Each number is 500 + 25 x the weight over the matrix's rms, rounded and kept within 0 to 999. Layers, rows and columns count from 0. Numbers have three digits each.

# layer 4 attention output (transposed), 192x192, rms 0.129, rows 3-31,35-63,67-95,99-127,130-159,162-191, columns 128-191
527515471497497509471507489497510521498499494506503500514503504522502447497486491497475528510498541493513514494477507492497517504507525535508511499514516527525509455543549478523499488504513495
567532483528472465496503493498463558525518557494540491520480479502518504493519494508496533521468497513509525517471470531485531475454581481512507509507500533524467498511503469540556492535500519
528455528528505465418518501522465467553505480499524515483492501482516512516466491467489513504487488483481522529489503502516521505463501506523533473558526491445518508504537498476503511465496516
514507512495499486476509562489558499495479497519511499483520462493507490519518468463516517505542501536452535437558520490444494526550495496499470487526490489500482486448473477502536530488496483
473524514474539555540491489473561542513481499515518474500532507452472497499499504483498515515492493518516505498523506479480519509476488496459490455485528476483509476526467530474475515484511529
479493554498516510489491522482492441504481477481462474519537500496492475512491513491521509511508496507547526516525502501542497462502500563478506492510480512495497523515537486509493537500526502
525493510467426498540514500510464502509506508520503515473474568494532481509470509496497496496540517489545487441481496499493520476515507533510501502523493520500469479469521512513494518537505528
473478459546506511539482462513496511534500508511512530506448499475490533489481491471532466525502495470487539492453491502492565485496483543518498477473495485464450480494540498477473506521545478
512531501497520515507564477482463495489514504512545498446478527485499532514525526515505500467475509479509481434501496461469486503499555504536511486521477487502454529497476501477491467496510523
562504538519482501511502539528494506487491520464500485490485493529498506494530478506477466535518494491522486464495552521497490487499479507472481505479493513518503519466483516497496486505509500
449495519544533491506472486503499467533521475473556510499508504479482522511482510454490480481464487452497513527510461491519514494498537476528505529508539563475485502489497511530458516515533487
501481506491496493513451501485465501527538465513515490530553515486478462492525501488466503489511470474501474570478487506478533537501498447489495510451469436533521508522496494524470540449462513
494508525475447510497522503511488501474481510485500548536467531497469502540518514513552493547504475519469489516504533559461490512482482497519480493511549480521466507512495474516515490494463496
517497538553439502542525492457492473532484520523503464533493519474495476517495478556468488496502463511518502515521486525490520467462477536507491528484523492526523527469462479512493522497448561
492502506495500504471487494502458525488460496485484498479478481508452513505459496457497501526504471472533486478525480507442505503517477504501503500561525482485516495516527519497469497463500473
544482458533509487487476548520581463538515527502501510510509502534505474487448465556480529499471498450510484528534480549479508486528491526455499496508508519492468550484452464478520491551510532
448518495508498474479521486528516474493540518519472474477482512448502493448525466529497503514481473492542501494480502507526494495537483502505547504497489502499477493482485522457494522488536518
516477504466488525479528505514505485495531522516442477516456545523489520502527501466494480500492498457483483484525542467469469508522472491489466505498527486526511508490466484489519480461478513
506500473450535512499488498529463522509517521484511471488478506494518472520523457529506505513491487491518496513506492499485547486529526468533485519502509478554520492515492469570501533464460523
500481456483554482522499494547512513481523502502487470573479509494490508456505541498467528489505555494538505461489537548538510464513492527516515472511496471506490478549503536455477509548504500
473515470499501514538516492478534514477521512445518482530527467504504501484501459471523505502540518503525536531496451505509520511463501527486542470463528450516510544545502523546480502480509495
461530509541532477477477480525457512477505464546489559543545520513496520471483501559441516520451523474528468504477560539523568464454477507506502515508500481504480509528484593464474478481489486
544527511502505524495489479512432517473532511493517524523481499484514481516480488460489496470548503486490510491503452492497550500493487482506489459518496515537536520501543481517504484445479534
521520465518514488507499495503528547480494493488531532517497506529525503478519484468521475534506522445492462489535497532508507516491466521493526492521472517552534519488527531497454485459479479
527482494531430510481493517489455472515500490519556487521441493467520477491503486505477482500484465488475502497520533468500532446451530529516492506433522505466500454508477470499486499524524530
540491493477449466536519500514479484499498541465458454497460474464509508495502499519537534520522472550497543456507519500519460494501464491539517509523524541472544486465502518501541498523515477
512512511499530538472465481475529506528505494534483477516548475465484487462502480491530490502526497503495511504535472469500491476461491491447555448435473467499450471523519500483485530518490482
501486485494490530470544464509495494492522496502525527498488484487548511531449500529538494525510522504513525483491522528479487472520492483540547496486560470497513481500519536486489527503475508
556509490473490497477481491529519524492512486491528481482500484503527511482461531545563502475507455518538529437503489468515474493544486500525462519467467462481498511463506500485500534510500498
473485458488513440491495516488481522476497477478493524506463464466550478516552499539483517469507489513498532497399440540508515572490556519461504534545503522486469546531495497524563541544458490
503486519548491480501517464487477527543515505463472457458488461516510450456497524508465528558467572511582496488547534532453511496466480521539533517498440513562474511539483527487521545517484511
540499471482538495502496508504490482535500479462551473525539538501536491478525499436570454494474486517542490536491565474496537487519505478491541491477558532487452428488523503481494489523461532
534534539487562529426512479497484510475502496483543522541540559533595541539525511449531489533542533510463501505514541529537476490539493461493521513494470487510507496500477505502525509464438505
527510508512466529573488466437510516489453532519507534525516466465491511494480541502521597512527466497456528479562520504461533554448515492480492498576518532480479498513415492461459527475496513
526505533508463559457557471494508509516538542522467515484530544496487494510523537412475515538555593488528505507484508569527515527561503543461512519517456539446498526604511468556558569476538443
495502498486487478539514442493484482579541492506499492516550547524522455486476514584453512477499442448614478489483454539517561528511538440474541501575488507507519501461513466468490534520495550
545485479511526501473503524535489490490496531470519459530477538476493512537526479486494530513511482508539519526500458506484529523487513471512516487504538545508440531476528511510555508508472473
491479511408506528503549519477540513481524491502480441528506525472486528547485473503516537529476503496475524503500547462470506472518470517493500478474527451467508503495501519476497528552487468
509499497471505543472550510517499538611568470561536479496526507492563497444559505498461508538419581514521541425447494498414503469528451511496546486442534508493548502481496497439498496528460550
396555506513492440495492519479535476462535552541501460478492520504511536481564584525476501515511503482442505489476482430503452519489455500499528456595563519514494518454473483529445472564539487
503471503402532566445480556516503453472528468520526491474531532471492497470476540559450463508477485496475467423494514438509484480509516463507531596444525503544501511476478503459425515578489515
500456485446544547456532495529478540498473497526493506506507500514488482505477452501596518503477495513445576500517474500496459510477513500540513508541487424485498507481509513466504541443462488
487518498581426456541469482484432551457524507464468537511543462518477485519481499501487486504457466515515550466512461522484462504549498499446494516495530525510419503456470487548522523499487543
475556476525524485473489513488424507490486560482550492523561480545485440512485470462497483515446417521547503523484495495472490491496550456486567448508528484487515458541556531469464491483508546
514537502433511543521428501520463519475481492475492534549448497459529461527470481531490514503488501504485508503542494456487503395490516511536452494514479480484507505464487479523497492452533560
476507492487523504536485512504472494495463494468480513467441433441503456502524479472522543510476476504490471473465487487446509495423506552511549491500458516513528504485484487431512524537467506
497423506477540513516465543509588466489475458458485525500512500507435489499505508473487476505528441484543468500462516513516566517487518512492455477472545512496496537542490492514460479514492444
526525478489540500483520464498479502459462540474499465524467440533531511511468521530513489488463554464562467491466530508502486474495482505527492497526489456477487470515456538467541493512512535
438512486482546503518489520506496502500486491507509515510474479421593423521496496500524484470551598523480485508512439557485462504451455503488488495561519535493527505528468465458546491510500481
514464497506504559515510498555532467529562473490536520524500516459502571543533517418570496493509599525483506441527486526498480556467461504524519477492533501484552482525471505506536484458503444
536534521518549459430549461485438500487535541524459521471417426527536513454504552535500496506448562527524591466481515478495476479511511447512581510557469569588506487505479518527478516542513493
529470473488533531504468509483502489496521515509507532549572519491484493464445485468582475515522453483445473513487519550479545448483466509536493463472527461540486483471463495477511541469488540
519506501458520541564464510466546457488438511534549535549532507499491501537514518502541544480479491481514528529532543512481524506502515473481441537529498464580451520483472544464483529479446502
490453475549470453481476534502433489562495484520533531489444492457491553485481551491515510455491471494461519510495510470556542504487507432470529518490489566431447503466537499506452530491508474
443524486456532527468477510490477505558514449509457528508467490456415481453527463546452494464505465501510508467499439510491482532500472482510573489510503520525496480494507529519457480489490532
508517528474495510533495491535465510520549537482484498469537500492480493459475513425542515509445438440545519490550535472510519533480513481504521516550474480492475508483490505471534550468498493
536549510479546505452501485534509536513512519513503508453471515522541496556509520526486517531497546529503495473516569509424529501538452464497526577465479490519495479502474496506496494484458517
510520498517471497471525524520480527480419515497554523468511454503485484450449479449483509546480460506511469475496576449483540505510496494474545494503515477495558490508523505487480470462460474
542515497473471465521508478509514502515506540479511480495487497552525528488529487529499481517481511504542499470526532531506503500515481519484531471471497500516477465496501510492510506515500496
505474505509565506524502542493501505523506521529507526521478510481488515482506540494511526532507459532501514520509509482512493501487553501495478504509487522450477487508479484517455477479480550
446463522496488515472492473506518503493512488458478505525464464551432534538446496523497517483531511483535503489540525542479478518501460485436463468509477499515485466521489521475516536499480541
520541499514489531494515490498501499471501499499527513499486542468473472514525512501513468505524480488452501515527418462444482485456532543517493532510516535487545535486512450530522497500496536
536471465471552463517525481480467501496522484469527516491503497526537486480473512495513490481419531510512470501530516505529476504528509478485499488520531539530465536502561512506513518533494472
496492510489493523548493480500509497492501505485530493535507512478492515498468483496469501500507459490498514494497493504472509498519473488465466492482478485461492523514514547473532474499454491
536526513522479506499465512504512523491467530520492476466502492563494504543519470499538485529502460465457502486489479469470491503497484476545540534465496485513516522473489483585486551477508481
520493510465515513471505552531531457507459474497491505537491469503506494466523521486500520535472446540450486526500516498515479471509502513516513530560517523444516513489492468510532461495495506
472523520512498480487409519539487517510493497492528476520504496514480475470474503477476484518547547485541505517489497527485496525493476517485525508465507491542485458510506545487493523524498547
513507462493480492502507506554539491538491472508470517490514519519501526477498513522489493509501538471518478493487490494507495523511479534488530467510546460491487484509460522477510425481509513
522498479485470466526493522503491486482498493486485485512519501464507480520532487519517546528491468515499522477457508503511487493480519533523487510515489484482525492510501526462496518474509479
515484515512558473536520493491453510480516518532550507485470445476517495502518487491471497495469538489475488475460460475515485486472540488533491505529519553483516523496501487509520498493528529
479502483473492547493498471535508534510499476518505505469500497510500534495474533501454499500510467503504506482519500494497484523516463455502486503526508478503508432512492508471486514464488532
498468513512500480497513528517482472495484522486530516483484469496485481509489519475488483481467514539500498497482513458498463507508535490510495507532516512497512523532500473535520466524517482
515488496524496491518515459503519492486549508490524528480468517523471498480484517483500498476495518425451467470529467502492492491505499480489504520505465493446482550510517519461555452543484498
449537497514523509510513459519507509496464456489524491527546500509523519458491490526486470509518453534490525500528493498535506486519530524508536480491527520426492501489518502517492477470490495
493491503500498530493469506491525483523482473490551525568514499508467487507497509485457509533514513482442485553493484493483477482492517484523486493492512496483492483510485484534506500481475544
522508501529481511506465492492491488453441510471481480496498497475515475519499482539504455480524503517522527477543485516473531509497459494500521504527493519536523508494522484523512532547522488
492482515488486481511485537502483509480497515514481478470503525480499498501507505481488502449519505493528526426473490437534489514547485519507476517532504523512498491466511494513509499510464455
509485519491500494514535523548447460475513494488514483470500514519496501531503522490517480453463505481532476528500506511489490525471505497503490531503518499524490501527495518464534511524498501
443463461513506497498514502500530505490492521478524503480461492527498482494488487501524484451513533487519497481545477492497492494533487446519547520479466533485481513475486482509504478519510486
511457444511487514502500482499513488474530490492481474481521511502510548506491502511512482471527483473500473504514497555490503494532441475501470474494505519527505519509480477498524483520499488
502489510497471514502504543511497484514498510514522478509491529490519515486503493526468540516448488509522526531474529535497490519472492479483486501434488492499478485497486519450493512512474499
492482432501493474518523473500535540504481475470529522501491500471488484467516491504479496524502517480512494486505511490479481491504478521522509488485515516470482510531463502542512451506506470
494540461528493496567514509505548560517491482527512529513512535502485469495513483490512528514519543501439502472474485475456494504512482534505542500505507579458480513479480510478518465469500472
507495531493507449531487496470488497494493487503495490496502537469474466493517512534501469484522420534502502468523501487470549516483505523520475519506488465544562493518481493522497535490474510
504504516488444484510503531514498468540540494488496544541532467507521500511533508517494515505496503489476548485459526469530491538500500529510498527486497507482490528454472505528519465478471526
522506547490448502542484516500554521499475540497469516507506510520506505505489474502558489559491482481549486534499544542532531518491440490482511502477469524506512511446503531496496538507527457
502484496484485492516486523512516488536512557457528478489531501526532499524500492476547455520499475499566494498476520520495482501518433483478515508513534523527448522481508510536522496501474490
495482508513486496511502534530508464510454462538486542513489516530493494497474483480500516504514493493474503509471519496466494488488534460493510530471491510486515502456483477506499479483508478
485499487451496521505520518540503497485523498521484504525506522513503498516477492522518497507509526497575474503452498510506491517525486482504495484481534445522538478448545474491502503519500453
518485480490469525488488529526515528499498535487518487503489529520473468430497531465541500524522505454479498534495451450449459484489467530521498516512492459496514514477554501501496491516509484
458496485479473510500524506510516490506482496503492507512470496485481477480471536515526509490497541500483497521523489525491502500471503514508486510516557453501520514520490492509492511512544484
496520502513460512555499517533505485509477530471483497560502498494496503460457469508491477441533490494481484526495469525511488478537474535534513546528483484479496491534474527492539512515475513
533478513494473485514528505482548511517460509490510472497498504486530520496503511487503498515478543507473502518514503523488492500467541487474482517516507518516506476485475474485494493503479508
505487498490513488491513511490476514464526511471496501536508478487481502509505507482477514504463520489518501501479501470520476521518499537487511515496500486509530490507523490508509499483516492
481479503505458504515571496486482474500496546519529499437514495483499511501503497482523476440473504517548459483517484525489501497472522491497529504492466473500475520510483561486507523464471488
498503468526444524511507503530514482494503520539493463504464468504516513530484475488527518490492484487489509515503517508534532517473537477496505487532506461484520524454501510509519504478523486
497506499517485495498499473470484521470459494467502490500498506476512512496509480485508516527484523487546518503515526515478499471456551500476470497498514512493514503520481507518476512521487513
501517470483515487545530491540446514513453492518492524521510512526483514523473508544501470474500508527512491518494500489534508516493523509520508530461469506513539515494525496476473475492492511
508531475498504520491503477505521500532476492535479499503488553499500523495486491490526512511529481495503508494511495519511525493535529533501490472490501509504498515490509505503495492502513506
495442510466510494502503497477475497469479511490495518508492502519485509505474523481504488506493508490463502514471503496521510525524479491498508486506487508489527504501522488508473480498514481
465487505492503529490504513479532527539482497532479494476456484515506501475497523500512522513504501487492520491528477516522495515495528505485509468490493492483493504484501490494493525493496507
517509526547476501486501495504507490504488519522483507505491474447513508526527467481502494521516509494505486514498506485491519477506471510507498473502477502478472510475513516497495506516504516
497490520477535474527517509543493486510500513510519523519535527455519495514482540512516514462477521496505445512476521492473451537495438469515542515500486497551521488507492524483527506468469471
546516462507499500507513513527532542494512515529494500513487505490492497490488553504500531474493500510535497505531507507508483512486499498480493463525523458488518512501505517501526479485496522
492499504491505514484497516497501503504497462522511525532540509491504505483480531499496510488492502487502492559494482512535471496508487546493513502472481505485496515521471491492487520497527517
511519492504497524509507474460520502521488474516497503469480502554493529495508511474497527548525521482502503526505501526496541500467508498510518497472495525503468508520479526489478480504498509
536526528477476506494500507460523508484507511503466490508492509524508527484509487485496523507532534501479512489509473509467509507511497482469522490507483531533485488489486490491492494507499520
484511523485513483518501518528520487508493513517524531522496524483508502516516511522488530523535478516502486494497493468501503532516511539506513491490494484472471504478520514520476522496505530
441538492530494493487495484485470502485512517507504535515466499503484459498518524522534504487491514513470528482508515486485482508513544539505503549481503480491469480474466486516494518490522523
489533466520527463495506474474487540454498494478506528495444507483505467495509552507483500465500514534503476514530505537496515511506519487468494513519522519483482499551469466479509500513490511
505493508497503483479490490499509500505487499483519512518500515506516506522531496518513487519483476498522491495515489479483504504508498504498502496509505510527512493475510499525480504506490533
521479494488521472470535477516488489511497468481480507470495494491541513524495528485534450516455541540534466534531501503532502502481509485499486490492504496518471479526506494488498499510503486
523489541453525532489516504499499508496512478529506487537468492460503502505487479477505507498453499513499523503498501503490443477478529477461478495494502468506516485540491504487491479533498524
507482505519484547499516529482496506504500508508506500473472488513505526482491500474500489488538465504474495486495500534483476487503482480503530508495494540500509494512477508532512509475498490
530473496533573505484507519501496511507530508503477494504489459488518549490512506463486496480512482519485481498502492522503490470512462502521510511536477515496439507545474531492530504503467551
529501504485478465550519532486517533504473520534532498502520487472526506503508453522499506497486512509501500515449498526502475484472513508518515484521506484503508484485502484495512510477524523
485481464465492473491514467485500481497527465520526498481504521523451510500487498518515461547517481508535462533536504492519517462549488507508504501504528445495501484476499505504487492480505480
552517539492538513463490494536505515496501532485491512483476495485527491492507535500498523527500499511475466523491513520506462526546490496505460484492482542509499457492513478514486488464502507
519505487525497487486487505466502525517498503484507528555517465530469510486476506522469514490523481488475522509476517482487502511494497483509489485517531490496510503494482466500500506499478526
498513503524484472507534480530523486476456525505477464509518497475507470509528435495442456510498501480464509503458499497509534519510501513536482511474512515497531514494504475519517497507496497
537448512489488494481488502561506478490503536479444474557525445470475505526497431528463479470462519479449483466497524495533503501527467516496528510497490513503508500500482496519539506485489492
502452531496569515492458477463512530517496492508520509501458514500484497546529535486472542493507489482564517497545478487483497501489502476452488471506518515498539508512470521482464455510530500
516500469477472478485524526529499513474519498524487505473498498504518489470483501501514507521491496497501490503508515521509475504508476524517499484487467488492480499493540502506484539514501509
494507509485487500517501494496488482508500463508500502465502523515511504511493482508543500506491478521504503477509487495500511480482474509497491497480490502507480521523491546446489503518494475
478522501486541480479490480503526458486554473515438511471477513493485478513483510529544497513520467494461515444465508540502537476519485523504472515467505502495481500471501513478532528520534521
517491486475527470523537521446473504494522492519480537472449498488527536468510519475471514498497507479493518498473494498488502515477515453481499494505504519493515518488511497491456512492500495
517413495551498529498460541478489515515536535501475463487500465523481479489506486473508481486458508476554469509539513488512511489532419495475504493527444497490512511471497497458497485505565509
536479536548491551482510476531492457530494505477520531512503502497518466519501523504505510500473498459481512514523461498445511502472498476489487515478507474488477483501524506521510502520515507
514515505451507472492484506509535468491486488470500455506538491503499494520501454470479484507467475522444458490484531504568540516534524490488514483486519527496492495502494501514447517480457497
526576494513464473478504508528537484488478445498511481506529528520496489498496468499511492488508492529536529481490487496506479488483531549506509501486552503512450530536528499472505541563466496
513537508529475515497509516524507483491476468466517526487526524532502470546492484501487507505494521475491515522526513497482500527459515472503518512483550469467508508490467509524488503509521500
534497490457525455526517511463498483515518508467498475493500470489499543469487479505473489485513511551492540471476524517503495499479511519497504528503477483526506503521483492508497496480471511
469484498503468483485529478474500480516538459489461492468492481524509501482476508516497488493490492491462469499536528506525499493493509532487462484466513505478483523479489493508475527525470504
480518510513510467489555474543490437449475469551508445479534555495511482515512453557475488527510507529514477530515464516532509493527501511523551535475448464487486472476531548448489521498501469
505490528518496494507509520509485471533490544463451508522454445550507502496489508466480485481480521475468531472470513495489536503482514466509469493499517472502483517510474509509525471486500526
498533491523514499507511508499481465529523525480507480485494503558497498484497503493484503476495514498499528510502509511516518530484531480473478507486511446485494482488485489518495534500469509
531515491510486496474493532483507487500511491492485484516469505525485485461509496460481491525493466508494517496496515507516508477506521486483446508511539527477490509520513505506502507527483539
506517509495489483503531498516506527538442497490499496517504470501473506507494503511501499497511496573505516474471509523511501485507536505488506500505507482509491474511494503496495506482463523
510533487501476466487524522534518485506460445471490494510514514498508475509494506482489476496491487513444492463495496501522529501498532497503489497494527473486500528536516519475499505505464514
486518461493513494484495524461508490523515506511489485471475507539471487486506546503466509476479478481493484498522478496517511508506491463484442491519504494494526480530463513471505494515495485
521467495525442509497493536487473534481478462506538507543506510515512514506492476493511495542504492506540511517521522471485464476516499480517528517494482507509499518475538509555493489501493522
519482492470503515491497498474461489525513505493537507556483504511488503528493522514483525512472488498523494499482509508484502487499513487507476516517507497505510510488479511509508473487493520
517493486516485474508518529478504516477483502520492511505514480550499506495482520472474488507485504491540465529473507471535495498476500496502479491521517480477505525457481503485448490510529481
469504509530514500472462505522545468477507505504495492503509485499482471474515478507512539491518488515486517496514501491487446508479473517531512507513489521487470509504473490514524536512494513
504524500498505502463506488474521456509470510529489523506485498494486522525509554501487554500518487501531494489492466482515488497492552494513515530499523529489494472524506502535506503510510509
480462487485476494497518511514522503498517463519461542478482498510532491486491533509499503500481498486482471484507524498512503499490502504477456468473488487463480487495496500466464526517489479
520504519488512528500433513497487512492508529540464507467475539520491507513480506534475531524543479475488508487523460469456496497518509447502501490503524468504493514466544501520505513500530491
510509539521479465508539497502494510466552516535519486483507502494450494532482536526547499466502517492513499488489484466479516479509524493507482489498506462515473539488473537477504496512508519
482505477526522526476530521458504472467507477553490537475518558498492512481524520460538522501487490505594475471530501528512475486449517526514479529474487494463497491533502509488490491512499493
445495474462497550544529479447492514470522502504510499469521506473495477515461510492494511429530516515542479508512490510510501483510487495485505505518486543498459500495511513454492485476520478
483536475473502498540530495472507542512499508512526464488535489465491437472519520534487480481509504463511534505503507488489530506453505493493483495496479474523502483508501462501514511516465502
481478499506494489523525500506542515490521513537515509463500522556457506489481495504491491477440540490532467495510524533507490491541472457500523462538494525536465492494491487506478499515468472
523473512482531485491513522533500523522509517524536490513504439496465510511525558498475520494506539475490501504515522510466460519495502521527497515536511534544475470486517498511498515509508500
513548483492498492509468507491511499495508527503517490502509508486495466507514512477462520520521522502519537503463498487483528506484514513499515480525527514519521493507490492498489519489526528
514455508500528475525473498470482524506514479504471504517494459465496520479467544497501532539510549494560497481488536504515490519510527490473445487497537524541523460532479471537481514496501487
479547523464452486529488474491489524524482507478496497498469541475453441517514499536477485494516502537507481474525530459498501502473526526470457504496511459508513484528523520506555518492508505
507508499464487494487527507522544517465534529545487484478500489512508491517502511524545520511497486489500536514488469476460489513485513520518535535525494538521495510507447484517481517533502468
490529470500507472505524547522507539479492492485506499492455465489490484459526503476493514536487537505512506484483503507479488469508482494416506528519514511522494454528499453486527509481487499
529512481466486482498539505487486526475485525498476500449516510515509518501523513534489538487484513511514524502495518515516450498472484504522499492524523464472479479505514483486505475559519466
548471496526523478545484483478524497497488509492566516461457469496486486509512517494482513490486532519511490488496497465517527506483507518495516506493498560511508498495510513493501483489512511
513508444486542498483430532486514551437534488493509515536520530498484518491487533495500513520531510499465505455504512477517504528515515537449499490486484545496515521505495473510489475494514531
499533454522518527514508525518501478500491497480495505519520497534513468524492519523517545525471486461468482538510522551494497501516502515491486488517536542516484499478483474470527526477533505
503495544492483526494502474485442482471528510498485461513462506480494467552486529487519454507544539514507483514488482500474510511513462494519490477452490464531522522547501531476494494517528472
508531473466515515518517480481517563510472524515483472513498508459501527473535511474517472443500511529510534487515506502467449496453499518453491489499515534488472484556508468516513505526469483
492545507547510501488495479517525530493510499536506514487521518506472512477521498501486493516514509499491479526521440480492494477494523529472502503512505511495513489490511508505479519513490527
470455492468500515514536448530560501522487458499544522547439505463489482476454522484522513502475501521557534456463505505474495501560477464500485478499476472519473521509562549447522511505519448
463523472517487537506487465490461527489487484462503482504504512483501488523561500489480478494467500517441493519549459475479464479468488482490506542473511474471480493498541503514519487505468519
475518555497506503528509521493490511506523468510491513503448536522518521501487499532494469501516514490514469459481541474441490531508456503516442485506488516525494484472499508495531527494474522
563497513475471541504498471492516491507512515500546463524484446466496474494487485508502504471516493479476508513531469494479490499498506502505519522539469491506503490513526472519521519482476519
475441451494488486490548505536537497550498516471483515545475490494495513462555473496551534549490476503456521480505511524509486477510503504507511513479508491485545510487468487568499540505487498
526487453499472504516549483557514455498534525514476489488506501474541513480504537497514526450513445473476527513484501539491486503517564486478476552533521492493509488477482477504538501491501511
505519526529456505492476481481527530489475494449504466501487475507452467488522500485480474488525491477461531502457482477501454535524435480486536522492493459485495488509508512499510478493492482
503499488523535493514506455484467531496503499541508521467563474465495484485502531526489472477510506484493499538522529526505538538480516539534489524472462476477502485511488508490505452529489508
489490505497492427459492495519497513477492501510526469483480485485507481495514483512484523499459512497487493496445464469494519495523507497512531522496492401498587524526523551500490480478531481
482508488552516464517485535485465508493475485461527469504531546551491512479498533471507482492477506466500509498489521476493472508483501526475493471475496524488457487505488478490504495527493509
439502505517542507468459517492448492515474521472476493498556536546492535521560410464473490505519518492473494535539499480505484530426502475526524479474472518465522475513511490542488493485508498
# layer 4 attention value, 32x192, rms 0.177, rows 3-31, columns 128-191
488500503499519550522441559493478506500510473488493487466479472488516527522514530485477431531504525468497483485579507482480541504479509492504529479553512513507526503470525482521490528494500486
505492503454473529515476482507506507504478482469524474497517476492486501483495519499459464502483519450462483521451522526509484495545470534491471487508522521454497488497502483481555550500502518
508516473528461479540501501510481483527510477518474530492472500504515535486560484524552497534502511532460495511484514507541526517511502476498486479504465485476522503524474454507486487540462458
515479509535448490513436452510465491516512514488480496495481537533500498450517511564487505485425460467519495526472478515508481539514492490487536490471487484529463473516518547480466473507548507
478523482502486509442499523549533487522493500493482479480511485514540539496515520535505471565530445506523521508480497504516483518490481541489497539463464521479512542507529475488520482536489526
521514493507539510519445492511532494490495509492472513457491490512479550507461506513502490489467489521476500479462461464474478514513505493532485476457488521498507511470495502484507502499521478
512473522523527470483507528495509512499483482479493483506513455487498497470511504507527468508516584503452500523494515515506461493474490477534468518475490484521524543531571494498512459519520469
496538515491506480473463480499525543469529485471543467499490489518475477521549486500467511511504461494489519523521508503528477501495511489537485501515489512478532474480473458511475499531537512
530458508534488494510544539493529490516490478499515547475545486514498502478504497495490505484515440544510499517505445559480501458497520503494506505447515498511498508511518500517505530457527507
489501509494507486525481531490516451490500480553534501496513486511451522537483510485506490461503449521475475563523495472515556513536538490505472502511473462490481470503505460514497523479491487
504464544522518510494502486449519511503490510524496483505504536525555464492518461458489480501507488480472485470487510536502555561499483492500507492496489449489438502526520506483538512521497553
489467488545500474470485494494535481520530543434489506514484454497502463525470520531487494535482494513512519486493498524491503491466448512458481488531486484477503478499517507517515471469466456
476532516506499482515506478527499479537522511490492460497493507495512515461526447530507488477491500490504522498482491487491536479519507504512494459516486538548518504492502489465479501489492472
528502498469506481500511514534483456480507520515475518450480524528479498513524475507558523534493500494524444473516495506475511448492489460517482499514491524449490445517537525488462507451492476
512453486470478503494515506487551517509550470525491482519514531491489477514510530526542504472490487537495505503495486503528488485498495517491511511503478523518540519468480492532530467484493510
500506501509490523456530485481511522484483498483526496470506546517477498496528466486507533496558491511512542492441496505516494534485544494454474496487484530483525461498505496522508489507501478
478461549538486494501478532511516516517570475490533517508526521545496519564503478513507500498480540489491483530504473511532521499548511449484517550523506529505518498516500480484502495535495458
538485493491493480476497513491476528497489514533501526509453503479541479498478507519526494536504507508515518512504483523479507513554530487505514497511462490482493465495515523555489497527489488
527490506498501523492481525517504514494533528514503546454507472502520519533517526433465480488526484549451448510508520527450498514486504511528515483479499511476511497448512492513493501481520478
446497476494447500529496511528468510574528522471515502487512514491452492507456487503444506531483476466478515493490548471503510561526512540469485472501420468520483532522477515568475499498488503
536485456466489477514491480494464479500483520512468483466508511483477523532475495511517474489485498498494552536496512463501523517478508495499464499502511538515498496540489508480489473531507478
537456520451501498478457504482510500514499479472555457491502504496470467509511475440496497463479526542512495537502521479481498494465530473507443506481532479481504517470518513464525496493519468
545529523534511514505508503479535483509515480510519473499506485501506453522502512584476535481525488505510469513472492451496480535489486531467531524515454523493497474484519501564496455515458507
503521500534541512439488503519476472516544553516461503498494492529452466461472455513499475465478528532482506470492499474506487506500476528515495481508499511464527513495479487452530495493513472
457553531493525479536484472504490501524519505478494512497526451486498507530515523472539526451549477467504516478471514538491448449559484515510508501521541478528511515511480531494491473517514536
497469482529472494505487516522501495477489523506546494481515482540525492501460492503448522483513499462510506487514476515483544453513499518480496490484535494490476473531521457427518507440516476
468483501533507462493469512476492507513473543490468511513518512525509522550529528466525494477441529546505511448530463509519511504515511516498455494504501443481499463512530462450505478495535537
500526470491489480470509496526503463502506539464459503521524468472462521489543519492438533461509482506500488517544486482473510497520526485465468494518502507483511544483522518543497470500518483
476505497506525510475525475502505520462507488503500461518508506492485450491513479492551525512533506499499549491490438514479518447515530484500517506513492526503471519526507539491486464498514475
# layer 4 MLP gate, 384x192, rms 0.134, rows 0-2, columns 128-191
530502525499492493504547525465510483500538518510491515495542492518515528473503511457505559470471493505477467519481496494452522507513503488514456505468515504510527469485524531514490500518511492
529489525507437506504489477521527532530519516475475508529556463473467472439464482482482461448510478485490491475521540502528518502500519478508508472528487535524488531502470477553489511486551493
517483454460515487486502472474497506513469471479498496475587508482536479502472539446468509451491503464521497474475493584524503534505494548476517506488519463509507526483495511483530526496493500
# layer 4 MLP up, 384x192, rms 0.14, rows 0-2, columns 128-191
509508529529522464507508543496485463443534502485525489495446484481528486508485492458524518505485492562452479533547504485528491490476499486491531520485515499492533473490537512518513530543479503
476528514459512491572469503500468479485567486527521527470472529494504554501501514507466481516524501495530491510490524536494537496536519503511486497502467495505499509512510529505523498467457509
519494496526481519486456492535487485516523522488492517516489493515505494491510479512471490456545511535526530540469502473501519502509479497495473504539542521486494509510508484476503512500476458
# layer 4 MLP down (transposed), 384x192, rms 0.128, rows 0-2, columns 128-191
612549511514503509477481507482498528512480467550480444497524523506562507494507514442518533504517506468477478482506512460503496500495489471479460501491489504504511500468522518497529497494471509
471456492502460480484467510513469516487537505503517507486473539536497498498523546503502490547505495514501476528503498507501493511541486591519502504510515490475477527483521533496474500477478498
533505501534476505488449517483495466497490503511483505523521515501518489497498489518465472520507493469467529483489496516493501483439522524495507476548512488495457500495507475470470481538490470